Part of a small language model's weights.
Size: 16 layers, width 64.
Each number is 200 + 30 x the weight over its row's rms, rounded and kept within 0 to 999. Layers, rows and columns count from 0. The size before them is the row's rms in percent of the matrix's.

# layer 13 attention query, 64x64, rms 0.0722, rows 0-63, columns 0-63
093,163,186,212,165,227,222,202,199,209,203,213,226,158,232,156,218,237,289,199,239,218,206,178,217,212,195,233,167,222,254,154,222,172,211,138,234,157,197,212,187,200,218,242,210,166,170,163,210,212,207,233,222,255,170,216,223,219,229,171,214,264,191,204,186
102,177,144,238,132,190,170,185,159,203,215,182,250,228,212,228,231,223,251,196,274,222,174,169,190,243,201,221,190,219,239,192,231,207,238,173,235,184,172,139,208,144,172,223,206,166,194,193,190,204,215,223,216,241,210,226,193,163,218,199,215,223,160,237,192
078,183,234,200,173,230,199,212,232,186,201,248,199,204,237,156,195,203,144,238,218,158,224,214,238,210,160,211,208,203,187,227,212,179,158,230,119,194,222,211,196,242,248,219,174,224,151,207,224,156,204,235,208,192,149,211,274,256,166,174,204,217,200,193,203
103,215,242,171,206,236,170,199,206,240,206,267,157,204,245,230,182,241,177,182,150,171,247,210,212,195,194,191,171,204,219,226,183,172,174,246,119,157,202,209,200,164,198,200,138,203,218,205,256,179,175,190,223,203,188,170,235,185,167,164,183,174,222,228,236
071,142,220,209,203,145,197,213,156,178,224,189,271,205,223,215,173,185,261,148,204,210,193,172,232,184,243,208,213,208,177,183,202,220,212,181,170,191,209,227,196,211,173,210,235,240,128,185,130,228,231,233,152,236,228,202,203,246,192,214,180,175,197,164,221
092,198,132,185,199,180,175,215,265,175,225,179,205,181,196,170,199,279,201,174,236,193,211,209,219,227,266,205,173,199,227,200,194,132,182,224,160,184,209,143,233,177,215,155,243,197,221,227,226,239,158,150,207,199,201,198,221,188,207,232,169,235,217,221,196
104,205,233,214,192,181,214,230,210,186,195,179,255,243,142,189,239,129,211,243,204,196,164,209,202,172,208,180,228,163,188,177,226,221,211,206,223,235,190,177,190,265,222,245,210,156,151,173,198,229,206,199,156,261,207,224,173,211,183,205,198,143,169,155,165
112,200,189,216,181,167,212,177,211,185,161,182,256,254,140,188,179,131,233,200,223,230,127,186,177,156,195,217,204,185,198,187,190,205,229,201,218,198,195,189,178,199,182,224,240,166,231,169,180,234,183,254,183,233,210,225,211,250,218,258,133,176,184,213,177
099,203,231,166,192,190,194,196,188,196,216,186,232,166,238,124,238,208,213,185,247,223,242,168,256,175,192,201,267,212,162,200,165,195,214,200,176,183,202,207,162,206,204,189,207,225,178,196,180,207,213,256,165,145,153,237,176,215,188,242,222,267,197,211,257
103,194,202,127,215,255,193,245,180,173,191,208,193,244,249,193,212,241,181,195,185,210,210,208,191,189,216,201,156,240,184,210,166,187,154,156,172,152,200,215,130,195,189,168,213,221,248,152,142,208,199,225,174,190,225,214,250,181,225,242,161,224,197,189,229
102,256,215,247,241,220,164,179,234,238,166,179,146,183,176,217,160,227,179,266,164,200,205,170,203,206,175,218,209,217,261,205,159,192,214,220,223,206,225,124,177,216,186,201,195,171,210,162,207,223,210,219,180,204,233,158,171,203,223,151,156,196,221,158,224
121,197,197,229,221,170,161,216,178,159,256,220,175,197,181,203,210,169,178,134,193,200,186,215,179,184,199,234,188,199,169,182,207,160,184,177,172,196,205,257,168,239,225,191,165,248,175,310,203,200,161,188,216,220,166,171,198,233,174,215,221,224,260,214,187
092,182,190,166,193,195,170,220,206,161,241,191,233,195,200,168,160,240,201,189,202,219,265,207,181,253,213,203,179,250,221,185,234,152,188,207,207,223,188,193,223,177,215,150,178,255,150,207,245,189,179,182,150,208,178,181,213,187,269,206,219,269,240,174,162
095,178,228,198,222,228,237,213,185,214,196,189,203,212,155,227,199,179,169,157,263,193,207,214,165,183,244,170,203,198,172,215,263,250,208,162,236,206,206,225,183,293,126,214,177,187,239,186,176,173,199,153,198,202,218,188,175,205,215,190,244,212,166,207,156
108,183,198,165,217,166,182,187,231,161,193,217,200,195,162,223,220,165,190,183,209,218,192,214,173,199,219,153,191,242,145,172,184,182,193,213,200,244,215,177,211,171,249,210,218,290,203,248,217,152,170,249,221,172,173,246,255,233,242,212,185,178,256,210,198
093,175,153,162,182,197,214,200,201,192,221,244,191,173,211,202,206,183,217,138,236,147,219,211,176,197,167,147,175,238,218,163,222,236,160,215,237,228,183,216,182,159,139,167,222,163,200,218,273,203,167,175,221,178,186,183,208,252,185,174,185,166,207,254,220
082,201,152,187,224,188,193,219,229,169,198,240,249,214,207,208,237,171,176,233,190,183,160,217,155,225,165,266,184,176,234,156,171,194,250,209,241,182,181,200,192,198,263,199,219,156,199,200,212,219,271,167,207,208,211,157,188,241,172,194,221,165,239,245,174
071,239,199,235,172,207,214,256,225,233,206,195,244,166,229,153,244,206,203,185,206,152,259,208,201,247,192,228,207,154,191,203,178,139,203,235,201,213,237,193,165,207,217,227,160,204,158,185,179,258,221,213,167,184,172,156,200,217,158,133,219,211,230,208,202
082,181,210,189,183,189,204,229,207,199,194,205,226,161,224,204,199,234,248,141,234,149,239,219,231,232,204,175,145,182,249,188,231,137,212,162,146,186,246,197,194,183,186,182,176,195,219,171,180,226,218,175,184,189,158,203,267,167,182,225,175,242,171,144,211
100,186,216,232,151,113,194,209,171,180,164,207,164,212,207,226,184,206,222,221,169,168,144,156,190,154,208,192,234,189,202,190,204,226,193,167,250,221,213,240,193,200,204,182,253,210,242,212,167,146,242,226,228,161,203,216,190,162,203,263,181,227,157,199,188
093,180,181,189,234,185,218,163,209,177,199,224,226,246,137,184,198,217,205,149,123,214,187,257,185,182,208,148,215,230,214,188,231,193,238,222,176,201,165,158,190,153,174,188,166,220,236,197,227,178,207,132,258,232,176,225,218,213,219,179,194,161,215,234,210
078,257,253,264,192,272,205,210,212,223,181,200,179,183,229,219,211,181,207,185,189,169,254,231,204,159,235,171,218,193,197,172,242,192,168,128,232,177,228,169,180,223,143,175,188,210,196,174,181,159,232,168,196,146,172,206,225,187,231,213,194,225,180,196,173
102,214,180,198,181,207,176,204,214,169,243,215,268,203,274,207,179,225,246,148,221,169,239,174,223,197,186,226,246,248,173,166,173,122,218,217,167,184,205,152,210,192,219,225,163,228,155,208,212,172,221,194,165,225,184,155,238,187,212,213,205,205,226,228,193
104,147,178,183,210,235,186,231,179,170,193,187,260,196,140,152,237,187,239,249,196,224,128,196,155,236,235,216,203,231,150,221,209,190,210,203,229,237,241,123,195,175,208,229,205,216,237,190,215,204,207,228,178,215,173,186,194,173,196,209,253,193,211,210,215
109,174,206,134,249,205,185,248,194,187,162,168,189,229,150,195,203,181,170,237,167,254,143,194,131,195,252,206,219,173,151,242,203,215,178,213,219,245,238,183,148,173,198,232,187,183,251,170,162,204,232,209,230,220,205,191,185,191,216,204,221,221,198,192,208
090,261,183,169,190,178,210,220,184,114,211,208,246,183,224,188,196,213,151,162,213,154,218,185,180,244,213,198,183,209,185,241,232,220,185,225,208,210,195,146,212,142,247,190,189,196,202,213,256,245,147,201,193,160,194,166,213,180,250,164,179,209,189,175,231
120,206,204,196,202,197,169,162,208,228,230,190,180,256,216,165,213,130,181,155,204,259,161,208,273,154,202,213,177,241,182,225,196,206,263,182,196,253,177,176,142,217,208,195,215,224,235,239,198,165,172,174,177,239,179,217,205,197,248,191,214,204,194,195,239
122,184,173,225,202,168,202,225,135,216,208,242,221,208,219,216,240,226,189,207,184,137,191,185,165,214,216,238,177,151,136,185,225,174,205,235,214,209,216,227,195,144,199,229,215,180,196,269,182,217,233,217,215,224,244,158,174,147,186,168,262,228,190,180,195
102,195,193,232,253,237,193,234,222,159,223,143,211,179,170,229,178,197,201,169,241,186,178,204,194,210,177,192,191,246,255,231,166,191,181,231,184,208,198,159,158,197,149,192,218,193,212,145,261,188,189,169,190,188,173,231,246,205,218,237,196,120,223,170,168
125,197,223,169,208,217,184,302,199,206,180,204,208,246,187,239,213,174,201,196,217,208,210,218,148,213,221,196,248,180,169,196,134,216,146,214,205,214,228,207,178,154,226,204,182,225,165,156,152,205,139,201,153,204,160,245,191,209,209,187,168,192,232,165,179
098,191,185,215,162,194,178,193,132,191,158,236,244,212,184,231,183,215,230,200,207,212,172,245,196,231,212,205,185,256,189,209,226,171,194,157,192,218,217,245,202,196,165,216,232,208,176,194,145,183,240,233,185,230,193,218,238,185,195,257,181,223,218,222,92
095,178,231,223,168,179,178,208,227,161,208,194,229,226,253,184,210,245,141,234,219,172,223,210,226,233,186,187,176,234,160,186,190,210,230,218,217,195,175,172,184,217,173,210,230,152,250,219,206,223,151,226,225,212,181,194,210,165,165,261,180,250,173,128,154
059,234,272,232,180,171,151,209,205,215,166,186,233,178,269,194,214,198,263,208,204,178,216,229,181,195,222,171,234,223,209,195,175,183,149,213,212,235,263,206,237,173,192,149,208,215,220,188,182,172,225,210,175,165,193,163,240,179,224,239,150,185,223,179,239
048,245,205,170,147,176,174,230,212,225,166,248,219,172,194,181,210,256,204,216,183,161,178,235,237,228,255,173,145,217,175,223,234,147,176,187,201,228,194,147,239,175,184,173,177,187,226,213,207,184,212,221,243,216,210,158,236,155,214,236,146,186,197,177,184
048,217,206,201,220,168,200,174,180,171,210,287,159,187,241,166,163,220,133,192,219,194,185,220,229,189,162,159,178,226,182,230,224,195,208,178,190,220,147,182,241,217,212,189,195,183,198,200,239,160,193,202,249,221,230,168,208,203,236,231,177,178,252,207,118
074,211,237,209,258,196,235,231,258,227,198,182,171,194,240,204,187,196,188,217,214,138,222,180,196,162,206,269,207,151,176,209,171,217,159,215,209,249,244,259,184,182,201,234,209,229,160,177,197,206,199,245,185,169,191,225,153,204,193,191,188,164,160,153,236
092,220,234,216,169,228,171,272,201,223,162,156,189,207,193,192,241,204,249,247,152,203,177,198,168,245,248,220,244,173,184,191,187,199,176,175,235,182,255,215,160,217,242,203,206,200,209,221,174,214,206,222,168,194,161,204,190,136,221,230,185,236,177,144,231
093,166,200,202,196,201,186,155,202,211,227,202,225,190,227,212,235,212,276,175,159,198,184,224,190,197,181,114,170,219,170,204,256,167,230,164,177,163,145,181,242,219,222,186,181,129,223,244,194,197,193,207,187,176,222,176,254,195,157,196,222,198,186,231,171
115,151,143,229,195,179,233,112,176,221,202,214,189,190,221,210,176,176,245,196,197,255,239,211,215,215,186,182,159,181,231,183,231,220,266,172,185,188,150,184,229,139,158,240,212,186,202,236,179,208,197,199,238,195,200,224,216,242,170,194,167,194,225,233,195
110,170,249,187,208,208,230,238,167,226,168,171,253,219,159,167,179,155,202,214,220,209,161,216,227,222,243,183,191,176,162,193,201,196,208,162,256,231,192,211,142,196,141,211,198,210,198,167,140,235,227,243,229,198,218,229,157,202,203,229,149,188,152,180,213
115,215,203,167,210,223,190,140,197,206,225,184,235,182,253,174,188,193,170,151,251,200,272,197,213,196,171,201,214,221,182,220,209,169,191,202,182,166,171,192,190,212,222,171,171,245,173,138,206,212,169,183,202,138,209,229,250,202,197,184,200,194,200,274,271
127,156,219,210,196,236,182,188,216,191,156,177,197,205,183,204,191,224,210,290,178,221,179,269,247,234,213,218,163,211,187,210,177,171,212,219,177,187,141,192,212,180,209,180,252,161,248,204,237,177,199,245,151,190,223,199,242,182,191,230,147,170,205,155,221
118,216,169,237,269,163,165,223,226,210,208,193,148,194,145,200,219,234,194,233,184,136,174,230,277,180,181,248,156,208,221,180,195,187,189,242,211,218,211,181,217,146,219,186,208,188,239,219,206,171,227,205,223,233,228,208,179,132,211,169,195,185,228,196,201
097,200,212,231,233,209,159,201,182,122,224,229,184,233,184,193,170,200,225,174,227,219,212,246,221,231,203,177,201,232,172,209,189,182,170,154,186,225,213,209,190,227,202,116,146,215,174,152,238,220,161,226,223,199,199,219,207,236,219,197,115,197,198,250,195
124,172,200,237,216,187,234,198,173,210,174,198,187,201,161,156,177,221,241,237,197,196,179,230,181,190,187,214,173,191,204,186,224,161,176,223,230,177,181,188,254,157,167,176,224,217,149,180,235,222,203,227,265,200,207,184,213,198,232,196,208,231,177,266,91
133,221,190,266,145,191,203,223,208,211,219,129,216,189,209,177,188,243,207,176,210,148,216,245,165,231,231,207,216,151,170,177,223,237,167,214,203,166,233,178,214,216,191,194,234,203,208,180,272,189,229,207,141,149,230,194,208,191,158,198,185,209,147,177,221
106,182,189,237,183,222,224,194,255,196,208,186,175,188,216,188,232,183,304,217,166,232,141,208,200,190,175,197,172,144,207,185,182,198,218,212,190,210,199,171,223,221,238,197,193,241,210,146,209,153,216,171,155,189,188,187,167,282,233,219,160,197,216,171,189
108,169,208,154,204,233,198,206,164,259,166,231,239,185,180,196,205,192,187,150,219,140,194,173,176,210,182,212,218,207,219,169,170,204,205,237,276,180,218,216,238,179,183,252,195,161,151,278,191,227,201,199,225,206,185,222,160,202,217,152,182,199,227,226,242
045,215,208,219,265,251,171,190,216,197,209,173,256,233,237,175,164,182,224,198,215,246,235,208,135,181,189,175,193,205,238,177,177,236,159,198,184,219,230,227,174,149,204,149,189,190,171,184,210,209,118,163,191,197,225,195,201,174,228,207,240,196,149,223,218
052,246,253,238,170,188,179,207,172,260,198,172,269,202,228,228,222,233,242,202,243,203,214,213,182,182,209,195,200,253,192,190,196,167,157,219,225,142,226,190,219,135,175,169,210,191,213,173,170,227,208,223,192,166,227,178,266,170,229,232,183,209,161,203,191
069,209,268,225,142,193,182,210,185,196,175,223,224,192,216,210,216,237,227,188,221,168,183,237,209,219,199,215,157,234,195,220,191,147,181,219,171,137,210,155,224,169,184,149,185,183,201,164,194,193,199,180,209,178,201,181,295,148,214,212,164,219,147,224,229
063,149,200,225,261,173,192,185,200,167,223,192,239,190,137,163,154,171,194,202,239,174,187,247,195,154,221,228,154,223,211,261,236,193,228,134,192,200,176,222,174,252,172,251,170,167,207,186,202,199,180,239,207,216,214,216,217,223,177,184,214,156,214,218,204
107,195,167,206,216,181,238,154,186,190,241,163,232,179,204,207,224,108,216,183,220,260,187,165,166,189,183,164,224,173,175,193,221,238,223,196,237,246,227,221,204,250,206,191,218,236,175,174,190,217,206,216,157,180,267,226,133,210,192,175,223,221,179,209,196
115,206,294,192,189,198,178,261,212,204,158,164,205,235,166,192,234,193,230,264,146,209,160,194,197,230,240,224,179,160,172,186,168,172,189,160,246,183,240,206,193,252,184,188,191,197,216,187,161,189,201,191,179,237,201,191,181,207,212,218,171,245,175,179,156
080,207,228,174,260,220,227,253,180,178,171,229,177,212,239,192,148,246,253,220,192,185,199,200,260,185,211,248,118,211,179,206,182,184,150,213,175,173,201,218,228,208,189,146,188,239,221,239,182,180,171,203,230,233,168,208,216,164,206,205,201,228,197,183,157
106,211,156,205,246,215,206,222,203,164,232,234,204,185,187,195,195,218,210,225,128,205,197,187,198,157,217,258,190,207,167,216,229,199,158,174,201,154,224,207,225,204,200,189,222,275,200,248,230,171,172,171,168,237,217,221,166,185,172,154,272,186,261,208,202
100,214,174,150,218,225,208,222,184,195,153,207,157,208,155,206,124,180,169,146,126,239,222,197,155,167,226,186,145,190,255,240,176,204,163,181,198,194,228,232,194,209,196,223,191,213,213,169,164,190,235,163,234,241,205,199,225,224,230,191,182,211,184,228,190
106,213,187,232,186,152,201,184,168,206,237,235,202,152,232,191,185,185,180,232,194,121,229,229,215,141,214,228,183,139,200,227,229,238,230,232,144,184,233,209,219,158,207,238,211,152,235,261,207,217,212,240,198,215,201,194,169,188,155,229,186,197,189,194,224
110,148,204,171,195,231,248,188,157,224,192,226,244,211,169,232,177,170,230,185,261,218,160,187,194,247,192,212,150,155,162,188,211,158,187,260,187,211,214,219,183,175,243,171,192,202,187,202,139,238,220,231,231,215,216,240,244,142,192,220,182,176,207,204,200
103,248,212,201,176,238,181,166,198,204,132,237,207,209,144,254,247,140,206,194,265,193,170,151,167,208,201,220,220,207,216,171,192,177,255,232,215,178,190,174,220,180,207,188,251,173,209,167,209,186,226,206,199,230,225,153,189,168,217,198,196,180,144,163,190
128,219,250,239,203,235,199,255,156,188,222,166,180,180,171,211,208,167,180,202,211,172,169,151,213,190,241,234,205,226,192,211,173,168,201,227,215,202,233,255,143,224,169,209,171,204,208,211,216,167,203,193,163,230,208,237,211,168,197,269,256,190,230,125,185
117,182,227,206,243,243,214,221,171,247,217,212,249,227,190,199,204,176,204,197,218,172,188,237,244,199,158,205,191,175,184,166,221,195,186,235,211,183,147,171,202,140,207,237,132,139,146,200,188,159,223,252,219,258,166,211,223,172,228,191,209,161,188,213,193
126,185,204,199,205,217,191,235,180,241,205,229,228,204,180,198,226,235,232,144,212,160,229,237,169,231,224,211,127,197,193,200,243,221,146,164,153,166,239,216,178,202,174,216,203,171,183,227,145,242,234,219,233,230,212,158,210,146,192,208,235,199,226,217,146
126,213,205,209,173,204,220,185,173,215,184,225,220,215,236,169,172,244,143,172,224,175,232,228,237,212,170,214,151,218,250,220,182,220,196,197,177,271,180,216,170,247,190,143,191,192,201,199,186,177,212,187,204,202,163,195,254,213,227,262,140,248,178,184,146
# layer 13 attention key, 32x64, rms 0.0705, rows 0-31, columns 0-63
056,185,231,187,240,216,172,198,144,199,228,218,191,208,171,210,172,166,208,179,201,173,201,225,235,178,165,206,214,191,188,222,209,206,204,163,162,196,150,200,176,231,177,153,207,255,211,286,219,168,171,137,201,125,185,256,199,200,203,225,204,227,218,227,254
063,208,202,198,217,191,201,203,236,219,188,202,188,158,210,186,208,121,214,139,180,226,159,235,199,233,201,215,196,239,218,283,190,204,194,197,189,203,184,172,212,231,165,199,211,281,234,189,193,198,186,115,228,214,149,209,229,187,236,210,192,204,195,242,157
066,193,214,259,186,176,194,162,168,211,182,169,173,215,195,203,190,227,252,213,135,235,196,199,234,204,215,171,195,173,161,210,239,252,223,198,218,185,142,202,239,184,181,201,172,175,251,235,174,233,197,172,160,204,233,249,166,168,170,241,200,165,184,237,257
074,199,247,184,201,218,267,226,231,232,195,270,217,206,193,242,178,215,150,193,168,180,200,209,223,173,194,215,239,189,163,195,163,170,201,231,187,147,193,191,218,205,221,177,157,233,239,233,139,208,237,190,221,175,216,160,251,216,242,257,177,207,204,165,186
095,201,179,182,227,247,254,169,225,204,241,207,204,224,168,210,164,202,189,219,234,160,275,206,195,169,242,255,240,175,178,173,245,221,163,237,182,181,180,205,135,159,140,157,203,200,211,180,229,181,201,200,230,227,252,214,223,208,222,177,193,188,187,209,229
103,212,214,194,155,143,173,218,184,202,211,261,167,192,179,211,210,184,242,174,227,214,166,189,216,227,184,175,131,224,256,233,214,201,231,191,170,237,206,247,190,206,207,213,203,172,160,231,201,186,260,168,237,220,134,220,185,218,181,209,230,221,222,151,150
083,219,225,200,200,203,138,232,129,216,206,150,187,171,189,170,250,199,238,180,194,235,162,224,229,237,216,232,142,204,217,207,215,149,180,210,190,230,223,201,224,253,219,189,156,226,181,186,206,219,167,202,215,184,165,191,137,172,159,230,193,249,236,229,199
117,194,184,218,161,196,270,145,224,170,164,210,223,222,203,200,159,168,182,209,239,195,199,199,220,144,211,167,245,156,207,192,213,257,207,233,173,220,157,242,217,204,144,177,248,164,222,179,190,226,247,192,202,159,214,241,190,249,198,189,201,182,160,192,235
104,178,214,225,195,256,190,202,150,194,166,155,189,168,187,191,215,200,234,199,187,159,223,237,210,203,187,221,237,197,179,142,225,225,257,180,219,211,181,198,203,192,219,230,216,212,154,151,171,159,207,245,140,223,232,227,159,243,203,165,173,228,146,198,259
111,166,245,174,229,236,259,255,209,184,182,189,200,214,151,225,243,206,231,224,155,180,200,237,236,185,199,187,175,203,241,191,177,192,167,149,181,226,183,210,190,206,244,147,163,209,192,183,181,195,157,156,171,170,223,187,242,184,285,229,217,208,205,193,217
123,219,193,223,243,191,177,251,240,248,177,200,182,221,165,221,200,216,194,227,214,188,114,169,199,188,203,230,187,181,224,200,200,226,258,187,222,214,150,154,232,149,216,211,189,143,176,184,224,143,214,178,201,227,234,195,159,181,226,186,186,245,175,201,147
101,251,207,271,200,195,180,217,195,187,187,218,117,228,182,211,189,199,184,159,226,262,157,197,175,167,205,233,182,200,209,237,224,227,175,191,191,271,224,216,156,224,162,185,163,211,201,160,202,151,159,208,230,196,215,231,231,179,223,185,176,208,166,168,169
112,193,212,196,165,184,224,180,189,201,166,208,221,207,124,195,210,246,224,210,202,185,144,162,220,204,199,181,228,159,209,215,241,206,141,144,214,233,262,198,248,146,189,194,212,180,181,192,222,209,198,169,228,199,158,197,229,190,189,251,187,260,152,219,154
141,234,179,213,206,227,207,205,197,155,189,173,206,165,239,210,169,191,173,172,246,136,222,175,237,191,200,248,218,167,177,201,242,243,216,166,229,135,187,198,204,224,202,206,196,233,173,209,191,205,203,145,169,175,198,188,166,160,233,229,243,294,219,199,215
102,198,218,157,275,199,227,226,253,165,200,169,242,140,177,184,214,208,193,180,224,214,142,196,175,222,201,165,188,184,184,213,175,192,197,194,230,236,226,167,194,267,169,217,197,255,165,192,218,199,177,183,138,264,187,182,197,234,226,183,235,195,222,231,199
105,200,144,218,182,167,173,141,230,197,203,151,178,223,223,170,189,193,232,212,139,197,218,196,150,154,199,182,238,252,212,166,196,197,191,216,278,210,208,184,218,146,170,193,215,152,184,223,181,230,212,255,254,189,183,245,189,194,230,208,198,220,227,218,213
070,175,182,175,211,250,185,164,199,213,223,198,227,165,204,202,234,182,203,179,273,215,213,183,296,131,235,185,181,253,224,208,186,205,182,206,187,142,220,199,191,232,169,222,217,272,220,235,237,190,203,203,218,190,198,189,171,214,224,228,178,252,194,208,213
068,223,186,204,171,197,152,188,202,175,206,221,181,240,200,179,233,121,243,180,210,219,140,194,261,212,195,161,192,226,223,193,171,189,214,193,192,217,171,218,223,184,172,207,196,222,174,243,207,217,261,163,216,233,194,159,204,232,148,193,224,258,214,260,152
091,176,198,224,213,201,173,216,160,203,186,203,187,174,251,179,249,133,225,163,223,224,194,202,252,211,186,195,179,231,233,192,171,224,227,217,182,162,234,212,241,196,182,207,146,253,177,245,210,248,203,174,225,204,158,191,195,167,140,220,230,228,240,201,135
073,185,217,206,238,233,207,236,228,173,174,186,247,201,240,182,192,220,157,217,131,188,175,176,161,235,237,183,176,216,198,219,123,208,183,250,208,207,253,190,173,165,252,225,164,248,239,181,196,209,201,221,179,232,178,204,236,160,249,185,202,231,182,184,201
091,216,186,203,180,223,225,167,242,243,140,214,212,185,181,231,173,272,160,203,158,216,160,204,163,178,203,192,192,173,181,165,185,193,251,209,196,222,152,181,203,197,248,235,232,137,211,194,195,170,211,181,206,213,244,173,226,240,221,208,135,188,214,168,249
099,192,117,188,191,157,243,156,234,195,228,177,244,249,232,207,209,230,147,149,205,186,243,230,182,204,218,180,253,162,194,205,242,218,212,189,184,206,146,224,217,222,198,185,221,191,191,171,215,226,180,191,193,208,279,215,197,213,203,178,196,167,150,185,235
096,156,173,208,241,219,188,200,159,217,239,177,169,130,239,211,210,166,235,218,185,196,225,216,228,220,157,211,220,174,176,195,239,134,190,233,212,204,217,183,211,235,237,204,139,251,186,235,166,223,233,180,200,244,170,171,220,199,183,258,212,161,220,164,192
093,164,250,198,206,246,209,220,160,213,182,265,218,180,192,207,279,183,248,228,238,190,239,231,200,174,104,187,200,203,176,202,190,193,170,232,201,204,204,174,185,183,209,197,170,252,190,211,211,184,148,189,167,182,156,200,242,219,193,199,235,209,190,222,159
121,194,176,153,177,193,210,192,185,151,192,201,153,253,174,177,178,175,174,181,185,205,229,182,132,215,199,220,206,195,208,218,156,262,232,189,204,191,171,237,222,181,207,183,252,214,236,136,206,175,233,245,227,223,250,250,185,225,230,172,172,192,170,205,255
114,213,186,228,209,204,218,186,247,201,243,173,180,209,161,178,191,183,183,158,195,182,182,257,205,190,180,239,202,162,180,203,221,184,232,160,230,221,104,220,198,251,228,225,212,152,209,173,250,168,178,144,165,226,241,184,242,194,192,212,234,205,160,208,171
103,206,193,224,236,239,215,151,245,203,193,226,240,245,200,165,218,182,206,251,180,163,239,241,228,198,240,186,198,222,111,208,178,200,195,212,160,229,210,168,207,236,231,183,163,137,233,232,227,177,208,167,221,185,201,174,184,240,197,195,189,203,233,153,163
103,217,198,231,240,209,189,231,180,214,244,178,280,231,175,177,189,230,209,212,253,159,233,212,180,171,196,187,248,208,166,194,224,181,132,186,204,207,181,208,158,181,205,224,227,164,195,202,218,259,195,208,179,194,233,234,124,167,175,198,247,164,194,220,169
121,263,213,226,248,220,179,225,228,245,195,179,198,159,211,195,157,159,162,195,217,169,240,222,208,149,209,217,196,195,171,215,184,167,192,223,218,177,216,183,172,222,190,195,277,210,240,208,176,179,205,233,222,169,197,148,230,198,262,223,123,192,238,196,197
102,146,190,209,209,273,190,223,184,246,231,202,163,191,196,211,263,166,223,167,188,207,245,252,191,194,219,164,255,175,183,169,154,172,186,212,218,163,242,203,196,208,180,215,163,146,161,202,221,221,216,186,161,181,122,216,216,233,198,203,199,221,205,177,214
116,206,208,208,198,217,228,183,180,205,181,220,162,198,169,186,180,303,213,171,178,223,189,209,180,178,216,209,212,185,169,204,228,153,122,186,207,196,195,190,189,203,229,199,244,151,255,231,124,190,208,195,243,141,187,193,209,235,173,238,196,193,174,174,232
119,213,228,206,155,199,228,196,208,203,208,267,231,211,170,178,174,232,160,208,265,192,238,241,208,225,174,208,172,160,183,163,188,233,156,250,189,243,134,238,216,219,170,150,218,190,197,235,201,190,234,188,177,184,206,236,264,216,224,215,151,197,196,196,196
# layer 13 attention value, 32x64, rms 0.0701, rows 0-4, columns 0-63
107,212,163,219,216,199,195,221,215,155,137,206,238,191,218,250,260,207,168,206,222,164,238,203,179,157,198,210,243,178,218,112,224,185,198,205,179,214,200,244,262,216,180,159,233,188,158,216,181,165,200,192,263,194,181,232,199,151,220,186,181,215,191,197,195
102,183,192,208,223,179,177,144,221,174,242,238,222,184,178,178,164,189,212,178,193,248,214,174,198,196,167,243,200,195,190,134,253,258,243,241,179,160,218,182,204,216,219,219,150,234,223,206,194,209,188,211,176,149,200,235,216,139,257,189,153,206,220,233,180
097,178,195,206,167,182,243,205,214,255,204,225,133,226,188,222,199,172,166,192,204,230,134,168,230,212,233,223,183,225,238,205,193,201,185,259,180,185,168,135,169,188,178,205,167,239,245,215,193,182,167,212,179,246,215,246,208,166,257,218,175,211,168,162,187
112,204,183,222,191,210,232,172,226,152,194,193,180,179,197,176,224,187,209,207,230,260,246,198,186,235,241,142,183,247,201,176,137,223,196,241,267,195,190,254,217,155,184,169,208,209,189,223,130,178,169,153,180,220,220,175,154,180,227,230,179,206,212,199,191
085,230,232,240,183,187,267,178,185,216,227,206,163,163,215,166,248,203,203,206,156,204,194,225,246,188,214,225,237,248,213,159,131,230,153,166,170,200,218,223,187,206,161,210,248,203,200,169,181,184,157,216,230,208,180,220,192,140,184,211,252,199,166,185,235
# layer 13 attention output (transposed), 64x64, rms 0.0875, rows 0-3,32-35, columns 0-63
088,205,228,200,203,248,255,142,196,218,240,190,161,193,201,152,141,156,195,247,190,220,202,202,171,215,222,243,195,226,212,211,196,241,196,188,168,191,172,203,222,188,243,145,211,156,183,160,191,115,178,227,206,208,188,201,258,214,242,236,210,219,191,191,215
095,220,208,206,184,222,208,205,145,172,186,159,176,197,210,208,236,233,200,193,221,199,231,242,142,238,172,177,258,187,262,205,166,200,167,149,178,180,197,259,221,233,202,181,159,205,224,180,163,154,233,185,198,205,199,200,157,278,189,231,218,211,190,223,243
073,190,246,261,205,254,168,212,181,178,179,175,235,179,192,205,218,243,201,294,241,180,182,231,195,199,180,198,172,142,208,208,184,174,205,159,234,197,178,218,193,223,219,185,185,159,176,178,219,246,170,221,205,177,208,176,211,223,160,233,161,183,177,256,153
085,173,200,185,227,211,191,166,187,203,222,190,197,198,251,220,101,166,136,203,191,168,193,216,188,141,213,229,187,180,204,190,210,220,199,198,150,240,164,203,201,227,190,191,181,194,256,212,247,266,254,179,245,187,178,204,222,255,204,178,184,181,191,231,211
122,196,171,216,173,173,150,209,224,218,168,206,273,198,168,274,263,223,204,176,236,191,262,216,187,186,189,144,230,227,197,149,191,155,170,165,255,220,205,184,215,217,166,212,174,213,173,203,182,235,205,188,240,193,167,202,194,194,155,185,222,195,185,224,173
112,227,244,207,204,160,160,143,237,249,267,229,215,213,220,170,161,189,178,200,140,212,194,179,230,205,217,232,175,207,164,167,241,233,189,234,227,228,213,170,195,189,221,197,206,164,186,227,187,223,153,203,199,215,185,211,275,162,208,168,159,205,204,177,150
113,192,220,128,241,183,253,231,197,212,211,231,166,241,201,218,191,127,191,198,200,208,235,149,215,211,224,175,220,228,231,183,264,210,189,240,181,177,250,197,176,210,226,180,192,227,211,202,183,128,182,185,162,218,178,222,181,192,260,182,183,202,218,160,231
134,241,195,210,168,189,213,222,192,165,199,211,152,234,189,183,285,231,239,209,174,247,218,175,202,252,220,151,159,228,223,194,184,197,191,211,248,186,190,228,238,144,207,199,233,186,136,252,194,153,175,156,166,193,231,222,190,196,188,224,228,187,220,188,181